Weights of a small GPT-style language model, trained from scratch on English Wikipedia: width 512, 61.2M parameters.
Each number is 128 + 32 x the weight over its row's rms, rounded and kept within 0 to 255. Layers, rows and columns count from 0. Numbers have three digits each. The size before them is the row's rms in percent of the matrix's.

# up: layer 3 MLP up, 1728x512, rms 0.053, rows 222-235, columns 64-127
# down: layer 3 MLP down (transposed), 1728x512, rms 0.0393, rows 222-234, columns 64-127
# gate: layer 3 MLP gate, 1728x512, rms 0.0523, rows 223-235, columns 64-127
up222 100:169210131128164115202163113130065072139121084095068178093095077140126151091124149140126122119091150125127154064199100109149170134143141098105135070135152094113095119177131155157122105135074132
down222 105:104162122139136101171130156085144081068081121183088120148038098124125121138071109099098135103149158117136106153109057149117141130089067154072095102152211152133117110091184138155110106104158108
gate223 101:134135143177123147084123167094138128081101103106136131085120188125099135087127162086100128156147189160120193082091131072157170149110121144145160173163141073109106105103164202069155176128134089
up223 099:110157074108139107142125121128154125121092087102094158173080184168169096119164109067123175097128134098169105109129108122181141096051150150150168094139124123135131111165122123176124168055127094
down223 099:104158165115255133046101123131136139146147134132183117158055044153057076123108139121130152149145134096151120135092196137087151107159071113133085085118150154091149177151085106070142145124125153
gate224 104:082108121113085110157156143088180111126112089150148120122139085133167120146086087121108089088145155148145150052156142158196179128124159157155132159185146124061134104059168128104132168169150139
up224 115:157119137135109148139123086119089170150118122132122129120111119078054171079161148161173138152172133104120121181116164132126110106114121083078086128115080141155065143139143119113135063129071174
down224 104:107081108113066140139126151088163115146087080170086127128109108179098141090124138109170144082110100207150101129180064144108155126101127074030071087224137179123093165163113118088167106135103151
gate225 094:148158097130056091144118096137137150164132093102125130066107116139119142135143083121107125141100242189147154152140162196138153059081154120176129104168142134076129080138153111110136098095124113
up225 102:136159078146122122125120116123093215153150133137134123098106116157117169084133074137123155175122156148137136143160089116075098146110164169152120139187126140092138119210135141153082100138103195
down225 101:095105090123187168168167187113174098151165176116137132111146124141064149155057051132131158123122126113144156138135127140178039128101136158090156120084097116105113117148147139171127155146180183
gate226 104:100059132113056121129081139120159117089102104165101148130128130106095101115094130112129183130109168158100080157125148114138131092150147086126160101121092115163176105115152072146161116102233126
up226 112:104156137081118108186062141114187143152125122135108127120129067190099163169181078112139154118103151181157166118136140073147092107059059108136119080114160087082139124168092121107116152101124185
down226 111:203149119084120130135163172094149134119129164114151128160106069105096139121112106124125082172162100167078167088132092188212089104138167100138154162119107152144164107145108130113156138147125162
gate227 096:143174136126141141113129146107132132162132043083111131087140156130147136194100099171131096135158097134121132087167167161183092074095138178161140094144099126130139121040138126121137142093141138
up227 100:044159068146145098091107104190195114142117127170150130135188154150104113107131159114171164085129116086136169182115118112139173180108167102144120137094122144139129101162176105124120111104134134
down227 100:191124072165122113111089049117085073149139110093155132138102082140075175212119145146112154090103140078136120141183110121124150168116133107128130188145119113246111107194132103137137156123124169
gate228 100:150131091110067182118103111104119183074165117109133164089123147058152168142167152115179156168116135136059142131080127134127142082109150101166137214175050128144122138051128161083157152130149133
up228 098:085113136089154130159169134087155099132166118108159109116135062159151138093110155130131113118107152141114131106139090180119106100070120200175090113106167128112163181120135126087063148067170150
down228 100:056133123092112083079067127120100083078113101104145150083096151177087150175143152142140146161068114156112131120138131131112123091139107089166207163198084152133154123099163095096101168115134147
gate229 110:131053181107119163199172104109151165084091147174126210133096075122138099155138132143056126149097094126147113146108141178138187126167115141183141141146112168104056128118174102142162096112154089
up229 111:155043182136082154199138134145169124159088132135180169141106121150167109081148084112101136141131116107196140117063163183142178137127077125157132117152143117150109161138121051198148154183189051
down229 098:117192097130255070118113126139104084166141084116107069126124128137123146114097143148183120133170146017056156111141165099120129116107121135134100137126128151121119112132091188078157108131079164
gate230 100:182094192143062115130172116141157186108151080156107137115144110099086122158130157108140147150141160142080114119106187180139117145110111110123077136145105071095110134108103126065112093160126177
up230 100:142144125086112096125114145156096119184088100070077143150115140094129142144120107109142176090117195112138099168075116134074148159093090128114177092102068121167089174151056142139138078165125164
down230 098:070120116119148168117084151105104042069128115127149162186133092170057143118126165137122125122133103091132059077173122106142103148140107111114137145174188143116157109128166091087134123144091132
gate231 100:153113108025148182144123109128173122171143118090157146100143157133111121138114123158109109169129174120190186156147074163193136102102133140152181110093090213125109133119067190151136119159129142
up231 100:169069100152163196138132196138083170123122181139106122079162123127107087093139157109133058128128194149114129082141120121141163102125140151114112144130174110135151140121129114124160182186106070
down231 101:077077092111119095093120169138129096139152135117094067146089177121135158152094183147153172174164134101104136125144107092160127143102089137118115143141179082136107105079127170140113136127094125
gate232 099:080085148149132136176122120174137075211151122121095119062131121109150107174093132113136136157071220153131119130124135117116157099181120084152080118117153105124148107129115121119149209212137167
up232 096:194155151143138173086109154170122142186150103106166167141094133155160164109150116168131180157148141134137136074176180118160139163202145178106130114095170165146094127139158103176130127149106102
down232 097:128166146163154124212117120201134092119122142161099129142146146122104127135106156147097156086123115164139164169068141142077096059094130125140074145107079162132207150143106162095073180178150142
gate233 094:150114124081112129133174159082079118105157163161118106083185149106102093162040184051121156100121165111174132179116109155105176160172098104184151109172087093142104080145152108146241102123114190
up233 091:114128132094143049186172100068133157126132146173146141106107137107076132115131104097163160098149139061094099194126149111147119177136166138126077197143117106108143127193109131109206128143107177
down233 096:138143117152166132181111176171113219161112090084166097140144133105142176119170140148151108155089069099112139128154122104147187111083093104106150144170147087139151139158113133098126133151128122
gate234 100:128113129148107095148158146123144126060152097234128109124167100139144159074124100112162118033111127135166084183115136158132164032119151149138119090169111132087153138141153215113184102108108150
up234 103:165145166121123054102221113142138116117134134131183123151144057140125118118150085147136169133138136114206101111089111150109150126161160141126165132126119129075087149183137214198141090078114147
down234 100:095161118111158134175132141155160045174159114104136153149147152157123164149136122183143117209118143137150178169091105089084133184169094132157165147143141117129153168097129167101140154158072128
gate235 100:135095124149166124146195054109155095135095101177135114107182111112130109163156140145121186129057169144102160202099096159142152122128153113162092155137106103121131092066161138104126132132119118
up235 094:095144162105096124101121132136128146184119147096117152179131114168039099133147135136053096054143086125088169180129114144128114113095109127086124155061140125133144108080163110115121143159158173